config.yaml
n_layer: 12
n_head: 2
norm_eps: 1e-06
tie_embeddings: true
parallel_block: false
init: "normal"
init_std_qkv: 0.0868
beta1: 0.95
weight_decay: 0.08
lr_head: 0.0155
decay_fraction: 0.915
Each number is 500 + 50 x the weight over the matrix's rms, rounded and kept within 0 to 999. Layers, rows and columns count from 0. Numbers have three digits each.

# layer 7 attention query, 64x96, rms 0.167, rows 0-63, columns 0-95
452525519471510475529493544473518513486577551493553502468610537546519513478500501518515561508503507510506482505562465445470532525503499512479537481504401490511483496542461554536501544516534479503456542515561464509464526557497593539523490506480479510553502419579536513517540575533520482501
420511487500426547544504553479541500480526464497440510491504588433518558569476470501465529443542574499486521409526506477554532495433550534530551550504436528542473580574558533514440540484528507435496496530471458482576424529519509481472540559539519518542459418490525458554503547505513436498
537498560483510415506521447510539525480460518544503449526431376544409426437508533441469480512466519534489539580448526567553514493541489489483485469505532522511516428409454475493554489466523467546528490507512583478423591479415434479512445457497502434483499567485502534498536486484458501595
545475457517592401535500490475448578559524396457524509572498419550515443432569486452532463464526439584405452549548474481422471629507452480594604433476463446589501512378495495611593463634392572541503429429442523470433497522476542549512443455467398572550487498552472408441456427493490526445
428436549501545539508486475574424537530471536468560494467528428566522507463502512451385534588504535480529536587422528553592453509560447450425471463510493501479487476503495465546528442515569448570463555533465518485429571478432452527563482477448519500462444516479472524586527494489378544578
515580582519530479482447472416512469477442512536520473506540486561464514467557471512474593523507632390529525549517551477569546377420439495472423430486431615529478440536460441460440407424504429460498641470554562570437498620487484571552586375468544395491540475453419542525475580460462454460
562486540502618500497438414437450501492451483507544436461467385526492542450511514529454615521459520513524497479506524553583470486511414480413378419434468553449472472461499416520535340436618473483459629552498561520505544518469447582523475399476604526482460586506430570533528472531482518485
489477482510388459532546494525519567523468513564582514522488554436478542477551590529560474477570607513427470569588571547518464592577517420555526503520465534487502526501402417522533509577397585435495496556509589487523462469473466484480466581535571464541451521472588486531470486544574514501
587510524534593481548510532517465473498548458539539467448484481494445552464438580489452504505525529552531534504426500495512460499505550482560539457494454460464468493427516501440517475533519496460617380353571494430431532486467429530544497413515476507522377621455499573461503441481572437503
496451479519445481528494490413536519527489478443495507465469518564530442443577545520513493532476523627513474517505491598531444413468425474447567479535464428514419527508504464478417521521455506457502571523411535499516489484615587576573478560506462565448535417494508516485465543503565436456
565506544510521545532538493411580541486563491459554551444528551528503468430485435617655439555450531543430431468478491514440530514534499522513633424521536428510519475497511445496527537504418549523555519441494467488473417476547517446531532454479571553416562488569456501450528458495542527557
495469438429518537455486483479492476539564491527560410429504466466501414485582543358578532380464539531481506491466457636535479538522485415577449435472503613424509477568458589513501484533510525513519526572494398464496483500467545543490530566520477435492542539495497444492535611563497486461
533460464484518520496480488486476487455452439513527442556544560489537552538472502470553547487513548557503382498583572496530536487501494442473505485515491531508420476548521434425525472537540508504480593420435439459456497564507468518586484454530518437527464627435522494502554535556413526553
563494499565480456542483493515528420522517463494587481507478556453520571536515500489514521481462567546522433612455554537566471535506484498493488605457476561492440525445501519547489410393539477422501418550466517549559376452430530539549564509468535588500426438461518501504594483509490521498
497524581529514520456502535533443482525556496400506458442430524540510501501480516434506497441438504503526461521453500451497569516524447556416548559457521377414486577470467587447422419495562421483495593561582483484466406550531509484524502484455368488547543469520413474556422476555579510454
555519529500437574491491522513505484511442545519501516520456556484492490463441518453549467404547465607476537406526514570507494489525461517525469502455498526581510546468594543442451542494438496493529499526532472531477435528426561445582548514581549457585491492546477464523454542541532458385
582521451490399490540576542511497469452523537552508606472376572478482551586458499478483501498513542470544500404519456452558546487538530543513515550485474511545532520591526492460475465472518555439486488498438477451571353513605543468555548574570617452482442492495483441539533461450562531448
517510513533485495484456470466477469435486485525515500444421426502473479567527458479542582521530543463526520486458526469465514451517507533485463431563528487439513478492528498494552450458551526546494473456500408459477439507501492525445528494499509408534475494474549440437521447463432482507
471562464546430453515524534588484506567438505559511449564534528518510494466516476516509480513495494515482474485574524466487481545472514456510479546478513429552541541599524449540532515527408534419487489525461560475461476484496570493494442535541506537483536497537511453452430527491468535438
475412530533539553513499561447428479486486480405485508490495473521524507420545382555500513433567576469384534404450486500545521535326378435545493489437376540581408559403498557502465491582527514415453589606425518494564459568504442453497512478451522407533430507431482467629495497464559436486
485501446558470517444482527592479537532466472495511531542532542506511560529441543505470510472543448506467530469562563511435467530525425472517473474438502498563474487521514424583507572453375511509509504517493509552447529471493531468507528412518469490572498423533498428468482495499445478538
486534472461539436474533528443526458476557491540455430453456386553472353549552501417474582482524544487535556369490524564528609425497547560500442501493477552537522563497402460536549537500620467549430474398556494415478476548530477490548425409496497499543473584398532473473617519543508479520
528487536476465509467555508418475545486495534507462519425506475552567509464475532556443534480492450537479525484463460516518519449444535498456423498455525473438507453415446462461456504442636491478456492448481510600445607486436504535531446572509482508465479529567485562541522485489540459489
465519417524376471456524567529439517484498516549487461513517522478603456578472473496518440460487454561562453445519382502538482476463560494562534565477535478471541619477453530614453500510591550426496415485420562464460501482529522471509440578509473618371528408546457430551542479465453471473
589474472490513513490527472446479475585418572578577429459557483495500494529476549558511566477478553484580575538510483558473397485518570560489458506552573476368467520529531597442439460522458490563554484536545590535528495499448553536504529509468428547517558515467505414447532495513531423472
559532470546552460518537473655578620482453514562433496488502519527464567513407483468530514546538477521462468477473547454496454526537477477576590490499544453532514453490543483516481501597433549564515408493510452484464468424524483494465350387477573479525544433462563494495488441499401514465
495531481469489475547516470459600551443428487483437477589439485430475453509505503402479563418550531506549517535551547503470572550586444483440484510487590575475449481403480555469545601404577559470495470561412578507548499461430489450538431567545494490628437494506575498523496418465567468511
471470455471485550522495491502535525505441513575513460556556542547499445460520477490486514519532506484480569524506517473435527502500433540502439470413387508528465466516500611538506535538509391540469506620571542471452519492462511507540508462509512498514419585613440578520470526538529621421
504476410470626488544578451412428464524579448487426493538509468518441498502437507551511513591491501476465402556460509582446505520539529427487487578586392464433544554525474561429486513455429503570468510519525528498416568520606553548636480501575525554515530510524557565403593415492496634457
563480486494631588538585445507602559536493517525550563504492444472582525419558472547593449557536450532476514513478524508471481473514451435479477495587593517454480454551509461449422459502538532586475535495544541562606521380441511486460477507492556532472450473533529470455450419499521499483
531431541515540535407513467488488432491442542452570488530485507538599522528522453534498541459539523516517571437565511450446468506445481507422568525509540512419487607490496435453530532518431493467551551452511585523528461478446537493534575503467397559425502483466464436499479594547478525485
466521473445499538593486473374456588529487476494510650559507439535446399467503446470474542543532515533522480479602514580479521515510498502506415469587518465520504450525566568452554515495472369511531501494482573477561569519556478480523552490588452484517471544440575567527514438427577518585
456520552541450496491464461550572481502502506406557483412570557438607602475468452434577508515472586424465536522539428513480548526504479498472570528477522578512446560574521474489555501504511518549419486441511478524567537506538474545538565527457503469431481456430456496502425539515523472539
453452513565517602494488496468475470425552463445483507524524514498515524487534544490482548481563504401485395527609511499536525480524513448566588485506470477485480581598405487462496509440507432469543500440513393576616476495588404562420544473476405495509534416496517418541490517468501557496
498478409421499548457508495465591499461477471535514473459500468476404490449450533487457472487565473571481536447428531543560478510477484397500481430634387481471494421500489496512504472423560517541567530560414424442482527420483470440580518467576478499479442493526499581503488511431506497399
552506445551427600565482456550643552537533501612416529548532539547450481466464596503547485452550492604497406511514491503528503513406458490541449469479493441463468457484457515448480486497526551501554440514520508434495497529546576476605435399534484478488614523524552455467558591443561518462
546528519488509437440478423509538533522497549506463493481455459451434496465493525537504539550501431551528513470532512511594507517515414428516496406541548481486546399434533426486541415415486513515467543481442381524422472464559565443507463439473577495503526495478480529586572520504449442485
539470435445437512526551549477526477569507508514416572504552559526501469588501536556459472635483568540531462471429518505549475494486508476496549537519549416585521552474423540487485545601558548514553443493564468479630562500566491510437511427501442509385512470453519468505517518482532480469
586539457471557557569429456548566538574451520509378496500431479524451414458506536559502596509465372500492491498568462573582528481466458530511426421459510445476493395432449488448489439441534529482513532533490458551456459536534724472514473423529560603495497515473486524509534555489442484534
515461579465598513538577535438477465524555463557506572428543455464512434563567482506581543467561525467482472530515549548479530460542547518417539474465543451563535490511378542571557614600471479530426486533493461514595454545462628437430470577416428534442564572482463551511530473436510509604
431495506532568485530424441483409512502524398524524539583501420526596508458508438429449560484544497596481456404501496456589514484565526553500554540503584488473561495404663572532668501520565484485537450446432482518546529461517460425497458480463539518527447481539552436514567386526523615524
568471591416465547402505535426469517438458557463521485444497556564462471577570467502462428502499489450500549353494532499476520618524426509509410535495590428605502411490524550522688464542456553495589486545460524512554498516455413528485578488488510480500471474565479539487485474595605541517
447503504496525502507485446510483451485508529425508482418513460473415585417560468552449573462452441398457519490439496507544536486523519488446480485501437432482443573575436567568502508550541438551484482501416467508556493584483462447475490378472490517450491392508516494603498457620453486447
478477389514617544516505480457540480572564444468470381536586499471590530499508499464425621496457492429515514544516477503511558615482491423611560529534500486454403556523450532510528465513494442518581467460498450423513505523523497526508535564498447447463499566414517562583500465496530555601
578477480523473463451456518500424506474515407550524432392438522543523600470480550536487561496439429528530536566468580485568477522522484540461521541408514549526470505452489490530491420416481565493563585515581515536549417507401576532544507529470370534423427429463418454481462523495453436466
495430663516540549449508449534505480544421598492437448426379557428581534490461583459503615531478413518487468515548489423507483488510521424492409526507444479549539603619565417480485494461392484503518489574508502465551461470486477420437523444437513480568557518479455419454570498563551508447
488497474515457590485573395540523461597540482456529490446504535510495482509421490604475527514452468560354482575579518387478504461452544588530587448532553506459410486541498483484536549543441441457528398458531563481553537435465491498566546423537477534462520578538463513406527517526416522516
474463557426504522460483521462483464435538446498509396448504495493474349521544570440476534649562552501506443545481407561491538522453503500472529442478524504500597493543450569474548539562612490484602432499544517528521492551531472496460486511479412566543596414416535457475566517503540520501
518521481578500551552510523529450466458473512556498561481494419538479468474531442580405496375606464439512411510546459560411531521493457470545542421435497416442491481457429443505425535436554492503506438452527531541569424450483498527555501543522468512535517427475472472560487466479613449473
538449526380559534469538540457477508485561524581473502514486459573546423492412611507465563525610468540464500465440452509503485415567503474547401443513456537529546506416461495543515440489535447473504470552452419557476504423549503479583513510522535532457472494474532555575645467401506501413
443526442530390492403504516595499538568462478528517498563489533425617451515456532492611365533501509534497518484469579504561518457514562462448511625515566458502592492556471526605524503521528521451442548566569541510500456502451505484431399498504495373445511485495458488447553553552379567565
520405502645382484488502457586541482502470537469480452505477494455561517404504493515468504492520451441438556521445479556530442501480494513475531559376506495493510512404402488447541509613463513464507501538432486444490513515396484458479503496414476371490568454456508501510469514526476472603
480498502508422469544583492483418548488420498401455481434511527495580504546411499511512551486416602485482584569442510468524536541412487565440566571589592576554472456462486535556512539552524521456410509490447487536499495485430450485466535591431552433527411469492553481521529527514576496594
558522459485579487478440541545603510504534535574509394533479511469544467487465472485510450545443471490388389505500435500551516448583473557555488500418530540563583538591522492447433530583447556502485482504574587586527404580486564570519427524550594530421450495543531530525445521533464517596
490485502464497551552496449543534506489473518557489509463499485477525492524492518432462518479451507475549538529485488429549491479509491465538483469477564501476494446547508520498505412526586486445468532494522520483509498475524497499443476508498549485506539468489506500460488490558402487558
439452410527475393530602469564476518627413509584579550515559568490577567520481444428454476426480494438548559540506496404479526501520578621450513555590603433478444586500498554470482549462455547499518428517493503520532459451440433500409512612355529472419499416474477468496473459495454450555
356496461500400454491523591496522522549403589567522578510549431472296435523434512410550405517557475558397529406516440491457438636510505563468407478445434559518471539419432549448542565476503562461518472455550513548604523396526561436540576470515444436483484476515530500525425464459569451495
499443415418487543567438464461500589574532484598441479550467444567498488387499479555451489499513494519449515522569589531565463574471511506539447438504456475576471395602418487542583522489441488531537493445521570534437490417401473463538498508435584471487547442434521451540433468516425463373
447426540494565490474497516524529526547589542432467543533450328523519543440444509486595468526500489503508460500451460481535550456536522574522528408553473535508466519490537491390599534495602410532495561549545523408489488518552502474612481527448487481456424560529481575489530552519429507391
583491514528507516425470527508565486434558394564564469583472458559526549563512429469489557465427370500600432611578574384473498579488575429509505433474515429494480536579551595546495517484493606529543491508427494618474521485433508402513473512451474471454402523477447535491448536405478368428
512481468480377567489418421515534562527545446424451516549393450496562513371601490549483563607509500397466557532473523570501565449447486491517453429489429443535516470424541453461481497533499416469567491568467386514598542569549463458552479539591486551547511485410435462539537453409536407464
499466439492440495494503469380459594529564520507413529464474549569634511452580552452453575481557403400542485464522433516513475485483517545475518495454553520458599571422522504470422473552463583425532513473520537456481394505382518553480449496570481595462485475477583521493499524503513390469
621497524503478517505407490504536538599609453580437487523475448462479522416477579432426521412457494486548592511520494492489551468524438471555514498402505522576592513462458502520496497467534477558529464440552664543499489578545468563404390517470505435451460566470537464454516426491472460538
458572421525506471499489440496534553504546371547438506450430468438566575538466488452416587540482477570519464538492523502485463626554477424416481542574506483496472517637476475531536503504533552468489493446405576434456569465468510552468470565525481531476530561533507455473438428570493481493
# layer 7 attention key, 32x96, rms 0.158, rows 0-31, columns 0-95
541529528457512531531530494484493529474482457475482466530520507592503494483487554477491542532459446498428458500496472456507561455460515528510553469481493481548500511516532572509442461526493450533505446520531491530495519452528450553553496446471498538531524511534508550542562495526588520530
504518565486474494449517520510481541509507497552522503498468449594481523491424496480415495455462529559499531474398541506516525461390528485468499550597514520485517519573542569509526438558535550482470504454498502511505477499495548539493554573483456533471545519474529452546497502549517477568
528568499479533468505439502490403460541494455478543495504465470512507526483503501479565466545447442521556566498436521395553504532539502478464525540518478458609504429412489444453526499477495553483477446480595508479517466532425575480508458458515516485545460452497448502443442484529395463557
425525477432525485591466479491545502562541471400387532561480494496472445429590438471365531566494502493478476525467544551578587558514439463445539523464546399536481461466502517382515545469521459548467539555485522505484542505448408451548527550490539491580482504478481448543464429475499510468
467418471562476538457454490470416522565519517463459514434482438525514449474448515461488426456539523491450445521440458462540482525458540464506469505526524510492481538502536467433423509441506579442503445485549550509505477507533555472450492498527603482449469564455477487449540487470549562420
494461524440477466459602504508520504558560500579481554486632525426570469559448511503545434505463490523585365438498462504431390436606504499519473494440478447434518563450501541496543427492578484484468385548648493514541633476535527452466473537515456569468522533544630480519588471478442537500
514526494558517431578507429449450455500410570553434557414508529497521501442494434517480454510571508525591517429499474445483443488473489507418457524483464453495452468503493510475488449455481499535577482529446479406447595451469360586476455488461558555519419430593446455466556507465462461523
495541499434470520528508522466544569487495581457504537499606476435537596441476540568484442457423476552469474465572479447505534474526419530502451513569567518537375452495485482503492394509460504370487505440502512499564448539490573484538551455534579513538394542497510518554403448548471519493
494438459446635466493466539580587520579489495468504494565542483463509515493585525464406539510349493496513434511525491466429496533470451584528521440532447523483555528519488591665459412516498506442477595557474421492555537465511501510401497560509471536467524413435438605575441450492557605543
453485486602475585542523503465519460580457383495568422537544488479554492463449423477578478567565519422485532606516528589540468507433468513427544535481471573477527525575471439449461434504525586493575608493504513513487591392450545502513492472481442422560521469460524506384479573496481579430
506438384429560473477463522426553513534484470442536553567454496532536497510594519428533542456534494524583516488553588558623445543503401388349445505484475513481468492524482508500533451460408490464449487529569492504520485543457575497543485425368536448578508537536457568526485467529522514445
543417509431525426554570472498469480558379442475591547488474498478464540509536485473468477543540481645471402460563503328517560468554529506513523496436478407485494508492488424434502461548501472431552422559519568483506419424522468494557480466495499578587503442485540507494544439441488521425
512491606474395446478598486423540427492487563447552434508422473482475481430433572513504506458528567515499439515419494558437502438479500515462395481553550568575540452581529463494475531501520453424509547535477542458576543501426464536498480543530490489488593506462484473525437409498498453541
568411465529468536441485489530580518444458642483590493476543510528492471473572494527564505555568523434456559418500511577449539548524598575538552458514443522520414522588466563516475506552576484453498529468557535507402546488449485502539620507453433494470492520562470431547487464562495565483
511420511508489444605469541497485421552454529584585515437439492496502523512443581421474426453465451474511489430490460438482502553592454489506462526420406443568585469389534474480489487466571539498583480551478417529487534409426461463412511467488519528480501496634416513422596486564543453566
522625470510523561435497560490481396444496438501534585504454453509578562507468486516534523542474530505514474460482529463524540486428569539496443531467553552417530548544565476539515486551570583425536463574579468485512536502469502551480554662507536529553485608466467426531456456486472512462
497420542502474499520530457452514462489432483509515552430529524460558490539515434530520560496537523485460502466522503549529516490479506529532519527583482539526461431544490534508461490533488491491403513472447378540519510511451487490399568552434477519413550478491531483504498482544498515552
509549505500434505472474459525445527541516511509484519494500468532503476402492509521479470490496497490527493482463539476535487497445520560477566513464532476577482496461498484541529549468508555419478503605592504519476468591474472526510468444480471442527572543484448506500495451593405492492
461501505483451544487493537418526511504521466503513501493525449442448483469525415515440560476561457477455501640561514605472548410504457571588588409552518510551437490552452466466556506498456495515516520473499483553476539556493555496489553524502474503493476494501433530568416516483472488503
552489502550519492573499459477532448556618499470467560526563520462545406582459530480436577487540578484493397471532506465564511490428543538552549470519514382469552528484509497443501520503503560512389524453424425460409528502510450505572514579562465514483552600576572443456492518463403581555
419480562437461611548493551498510491398526506434526501533558454502448463584607527516406470480565452533457485536591531503445593509470449493519526406554487521528442461528488548479471471451508509507486506533451413614558462479494530491407589478493422574572561510468500536536440494589575489451
474447458377490499664478511483569521479596568486483555459515463460490506434517506590506480500398434535447484521453449605574530512360586544565410539484492459445404492467526483474437531424518513474497557487544610605550497551463561528437465527574444560430469500583491574478419484504522497549
412475503478456509483614591592516504462570499503534473507514502457508523478491625508515521497433494438380424543471506545450467469534451470597522457479494654588493512531533602480552502482489476459457558486523514609499303453388718540614609460563402519490459466529538437515430536540403523562
364354518526618395518479434489451459639474561418421515396477477512533464428501410513403574449554522571617589435372495520493371497459462527551481572604438467516479463546557470530448444473528406629562508562531400374426573492505458584536550490503564529405505528457533390507608494465482489450
486549511535467479487575557525463508598524552573483605557535505465452530530476496472583453509428503417451444507489499512510541610542577467510500501563507459498463601501454656466497555505525591549531426528501462417408490533468578523483460458569492438527511478555486430506469516451456543506
379532443473474618521493438560531536527454478474530540551435398473479499490418495495442412513389463658465541482573420521554560506496490451426522499596464464437407487597566417565476588492513531477552580481465554511536487588454480386469503444406526484413541541506453548475475556571470563526
495552583472358569502448481559449448600480631391446569508474515515513483429554435552503561475407512507557559425517495432526470460565468538452530500545500488548495530480504446480584476523494436486482518425485460473486485526498498509488533512514483536479532411414488571472437441500509431533
476528606561512511506466517488509498562504579479618503469449482604470516419424546536445381480396426484449444573531390404491472540565470488544544516482441521455570481534510500549480544493543560510419491514462613564522560516491523530569425480476524535531531589552493551609514479451501476447
453576409474481497455467356462576542577408463509529466516463481449504627432560585464531484464402492510530523488476667561502572482497523503464563512411460503525459381475490436452465434569558388499464505502480429473483463543507562481509480470521440492547533455504524550510518476452638475482
499503567527393566465496407539551541458437590502446533488473488498470579521533421467443533394476481467437497525517517524472519522484495410490422567445611495469492505537446410679535496449528496424492571609535425475444493486505488523563512505520538492527530447408549479546528470535529498527
557499568539507562518465555581550473512424631577438555536493525553436494522407510415575434589533537495441440515449478509456497454412495502458441570578576497420627450491507527506452472485516433587487414586545533500468511448500445489433529445514620563455531459498495491452479511513480499430
503406501510578424475440528576536515456478537440483470395500444456503487543508492562524420447409454509488536516498431525527471465456469408539429429457500388546502512497460474480540475607445548520500557491398581473463488545569530469448471492531510505576583507398480562460599505412388518443
# layer 7 attention value, 32x96, rms 0.177, rows 0-16, columns 0-95
509516454507555486488533446541521451502471495546401545559458567504535455522445526455482448528526590453462501509459545525442494453508479558480507393484528497561529566603470488521487459485475514371462461474516405540536526451547550595505491432600444540517479498449479497518422482503453458441
570447547553460538434498472515670642437509476449427491492452573544546565523486442486501516482558429492489514605592510401516540511513423566540467517576584398520548458538620494471420500564409375470495480521446362522489594624491381433501517582422567401506481517593517574553509564483533436492
410505559424528494456474380459482478597530511539551507468607496514472467506504558520572549558535591470442465503484416439623494539556517510537501483512544522531486508477461570564525473549453626488508488454557467480474421579544560533503488535431607487521499521490480453399525599591453502532
568550472548518566593526504545498544490444587493606487581513482503429533466446459530486495485533545461452495528376609539494492457471594496506452497503441488456443517489493473509380522462565488513449570462418495473464539422384516479481451586532496544436451518518434443525494471412566540498
452425534470499447512575574471527474479490553482564580504445493403570406514497580480493551466500543534459464512430538497527429486491468544506434491470568487444551586518482588534489484523543481414548488537535530548457561575515438457468559477511490549483443441453611519530485496506448477485
486569437480534497551528477471433500437503458525550561428441444551556504437501561501548533439510511468481543579414558501561484577514563427486510458430519480437497531487416493455451462473530468460455490529489573520483522541466526557517461545477405508532561539547456482475508375565477404451
418500406577537448453514462502478514474477549449525513461497501546534553519547406579533492475508478547382489433479455422514565439558564440506585498515523532468454513525441593506482500572511494437398538517558428486534489546552548449401553582454539501515538510423502486513523512518438588530
543500453431531535480500483386500401465586518546558539485438545520398473499437515514438436447495406426530455517508587564495457549524479474505522393508524505398538569511500578394492499468473632580503518415469526439527445550412554545508565521506465625414469524530534533517601473512497509453
424389516434522420468521498466473407507508539391509517484526519358535440495505508513511533542541550457429590495563423468535579593515425545543572430548476451511495531538494548500494536609513473535513536534502518450640472588430474547499498419515407404522606432480541602481545558559439569352
531492471519520489425449541504483535488402460600500464549556501543460527500485538588481488512463515438505510552538504524428415511451406471526538537375523532464466541483449421502442506436467549461495490535487537508561497543540547563628517552523512438497553460444525452556498517563492495358
478518555598508588449467485530554587488444531553461488519479601579461528529470514429541399487507584416482560405557489462533455499489446551561541523343433536556501429428529427482472528466455410549460518466417464478455538384513411448477479525507533385528497534473538528550541532500479583543
506489505495536431466527533474504504458514583478517594496492512484473540454535492603456529444512442490467485434378610574532483392422453507556497471531538508475455601512442428520414517443451560557602463586587516375457504485472460618491556578508490534557424454600486654503516372521578527430
568497456513522362529440561441536483492497543445487470508495578535446457411545465508609466581480511430517453620536433525507554429523493519479570487511495520595474454525490498480425522501461513575394495525465564489521507469533517496465534474479468507423533437467520507480535485548460576516
529492561511532441439548498471525515410484456397454518547550585610476531495582519463476568584563518485519537430440432496476555531554471513537509438483454574533515523507456589503530513553521528550499495568533431509512542465496437467531516438527490488459482557451473493464412555485496511545
456511455412508543488492550502437449564598527501557446510432484501453420488545470473453515533551475554542516654424492499423517460536488540453501391561521517503483525457510600556510518424551499505512477464539467493417500530493524452494441593428404473524489480530533462583481408521588444543
501476532471444511514489495377413389463537551539504517502492549502508560491521509642524471523474573548491531522522407557502448483485537520472578554492523452515463606501433481376463503495489472438529491503447472489461473509578529467585557547575491528500481613483492510440499464503540399486
503461484458447478516461525486549520512487446502507533416481493499459431416489551409545464407455509462527509488458559534452575539473526440522386555490504482601553566455410566582512441464528546512568476502514477551479476461530545525494441483564491455498546469441424511501461508476592547586
# layer 7 attention output (transposed), 64x96, rms 0.171, rows 0-15,32-47, columns 0-95
445470475568461518468464513523476530467554473525526504431550460550432465469530424458469496507459465472538501545486485497506524414448546445469493528590496470528535476523408559416489477531490507523502535510433567519572443576549517529476433495487506493449459479536490496496481563491485565549
511577493544527460470436515427425507481480620521548452479500475611460535530518496485500431413401465517478474597453551590375373582511507479454488551508462543375557533455386469536475485456545520571505556517511619508436455451457517663488497463481466561451545510470503549481425457555530518479
488505451486492599485488571510551505501514500366511515453519614528553448565468506530434527519490501541495478500605465484406597508516544500430537483556515436526535512468586493579527581467590425484522473477426462596592530569544498372546517434534489581614528550468549491535533545557583495541
546563506438511577533452471535423579411540440464453481522396565496550399450454556505535501504438518454551431528510463460489432459420554455523458512533542501476483499452479489432489430525501495469551476526473553548568479457531502583483454533548531473581469517508510581496431540537567484446
531525451527458513449519413488538497546413465611454478512420427494565448517462475503511513524553592490509463565497505530509523415512546510467475526484458558425530513534518410528519541495530526472521485516500597419480514464483456598438361534480497493434548580461456544490592503528425491514
568547506524487445462464566461511609499494520474381550468492458428503533437475539452479484390520419514413534468464530482409525455539434492516471517445515490539496521580519527525482474492476566460499520479553502503459509603532550452458506478508428432566451493457534487464437394530422479476
491525461503508501524520625459468508511480544442520526488487441552436365496483527556518489502526550420447468534569439488380493433386571486565478407476447442539570520462508471524489580488523580431467605572514551503532539551446513540573513501567480500543445567454524520523474471464463529490
485502573529463600513534515500568528490465486538460617503499503511595406563519595535533412442521460467498436423490464448517460537480466450522466507396401495507535562416441633530400527574554515379436506547491525482515556576510505420498470578479400457533523453445475524573498531576484488417
541497536487427520420512510480493541489484424552464570575454521476454511523431506448567600475531466509461608404532489609630477448527501546413519554469480568588550530525542428543493514539536573358521488490534468486461435482410516488505521568485548470529430499442631480517511490419440478436
559442475498563476486492474470432465449510445456481466466513507473495486493409532545584464554410540461551544473525405277494544473532557511477428562537544454507606528624505573576453553521566561442458487516528509443502513492525489475561447479471498549502505496522541505421645518536432509522
576596516491521497488515479420525424528393496578506476527413507420508498492478462467538600511532434507538518484472459456326537441524595540430450543481476492424539489556481518479523560489428581595565493373480518443520563492466475500418509518459530466520489539568472514490550559490566459469
447590434519458582575489487455557434576437512509526469433493619570427497471503515520486422475411452507403479521517500478475581549501449458453485492431484514445461459447483583425499564434490488423478555519378564515576444463485584511391475461492539485465546401486452658474498473472530452529
493562474475543476545453388556491651546593390468372515498555450554530462417472522532482505540476455565541422475520478493472510433509470509531509536461486518587514573409501523526442572414505575476538558439533371485479442549459494495525515523510539540543531560534392464528438517487494456462
542529451469426436597500479448522475531457527505481542407482496514466477440531493557525549428471477538551453600560521418511577499480538517533537507526514463582497468467483465473422455495508479438428471431518537511533594461527523622428517567618568485511515387560508546551449498518552504574
498493510480451576518533434509504471488518457425546557455570547477550531462526533517487558473540472527581540431524534512595457536451515507417562517503418466506542429525388501475483525527521494447524561526424466511674441472365435502552532630504592589476551506453530531469360506454583534449
543612505501564507557579583532462448555531553558464499523662512481448563564559568511403470508550515575558480543502449396465593545510503503473472527560550486602522541524446554543538581555569608517503506477489543538546535570506516538476595597494469486525476549485506517590536552476605523555
520505610417522505464558421413508435527560556459460496499464573462547516491536470520448553556466498570468514484450521501458435570466457580486570485451492448597544397441494465555570521534491625472444485471520506475530470487470561477476522591515448414483581549423491516489517419472589454504
445483462478500555532523496541577425526612512542462516520519525453486446499572503471426528541553568509459570599559488475548549375428501461566514431529505423499450415496569469434482524489497448512449437510535599492468398503573545511480433453440516471424446499460597437529486735496484527564
546468489506547534532531470549566486459467598488433471467506486422457568449476506434465494420445457470494511541425439493464469507510415578643516477540560522479571508475492529451447506542507580482552542591575509486452457484474523571512530547593488457531503471547515476493483596474524498512
536475491558535541493394563478570452513569478525549457433496399543463533461507419450476542514347558598545592503489547538563521494488535496478501536507435453513464501510358541570447518361531460519472493442488474524433558508485496472518477418506501472514465469532486418511477353451572541425
505495534456516583522525535544493405582573549507530491532627520502529478505458508436489533511467438434418531463563468515421433514510446423500526433474481540457523488456484517449411448497501515554533536535540537524390551446486578451509553401493472556510496558552477528461478485504597527515
623488498408529418501417462550363452559538547527572454506441502479439464514445457448479449573461452528564530546444475497466381478438541500489506576550497446498525547394541439498486473471457484537523475540460530488434435507504475541560536490600528490502596501569422476547512392461543463459
500432527563494567443504498551521532447464500429470534613552591485571485552463534493530487475453563477446514490481544514474543520468413506480556561507517462490533502608540634474563470548493413502474515479454520530501431469518592372444552478481545558488565517567526491589401465521451489574
472497538439623421519443597426397521534444467420535419497552458518450576368513535402413566494494447604488495425580490558452540506415441514499467531582531539512450516490498527555555451481495564529539472513517461504523574546486500589571534481517466523473461529495466531464532551472536522510
485504468517542513540664520512663540454516496465538424554536549475536470522537554544527504599557576506489476493506553503426483493432538504628536431517532504401548402515472468452498546606434398504548516559537507562586478452572562562474474520527389531541543518495467457488481567570479637458
418607431542505487530458475427537497503479564476482515483469499455496503602519625485535473466509472565513531576495481589481532478407476566531459480485450506451471475480566507492572512472488486610463458541503521512569509529528419559489492472444535558469487416455489505473524420556469483440
429511498497415473573511487584607498457553483509518519498581453457516562526509527498373494521496504541464522448537470487669499552509427522451571469460498451469480483572468435515582545494521518549411578460454595551519439455565428554510490539533438425440545508463501568511480510542447479515
481478472478421500420516492483410514525529460428564491596511415473533519475515554463403540506560545466603510580457496603451458456454580485492450503560499506514600573447376455556584374530542434460492455486543425547536554475485439517563573446449549519575531548531502456425432461503494536460
536476512567480466518502487411583489505541540510556477464502456538468533506486588531394540479557571447446519512517524504514468541379544446513517486453494485400546499496533479514523495457481452425443517570549575554590489505524520408496456533485504502465464531514546560451479506515446525580
506452490498518459531545450503580527520506490545439471518493524535546494536534471491525449560560595563449447376509419543539515486477610451571480461404562560503454478505516546483556528525471471538484600522400499478546414528471494421489491517620485538530574523471481492408488512492540558440
462625464595580486454474496578486518584444607506515550471453628588487436446506447441488457469499490515564516500572475524473522503526488477474495440425488519489448566447604494499516410497518535519468471511525566477460545508501520554516557517489436489547460561487422489610497537510515458493
526431387495584538387437442491517485442500427494512428423432419511591452555571435487503551558488481549515476473490481435459602490506482461444459552480483558455530402352567461402454482451473468540534467445445547434446560451512504507494478489450485453507458498537502474569489414525457554540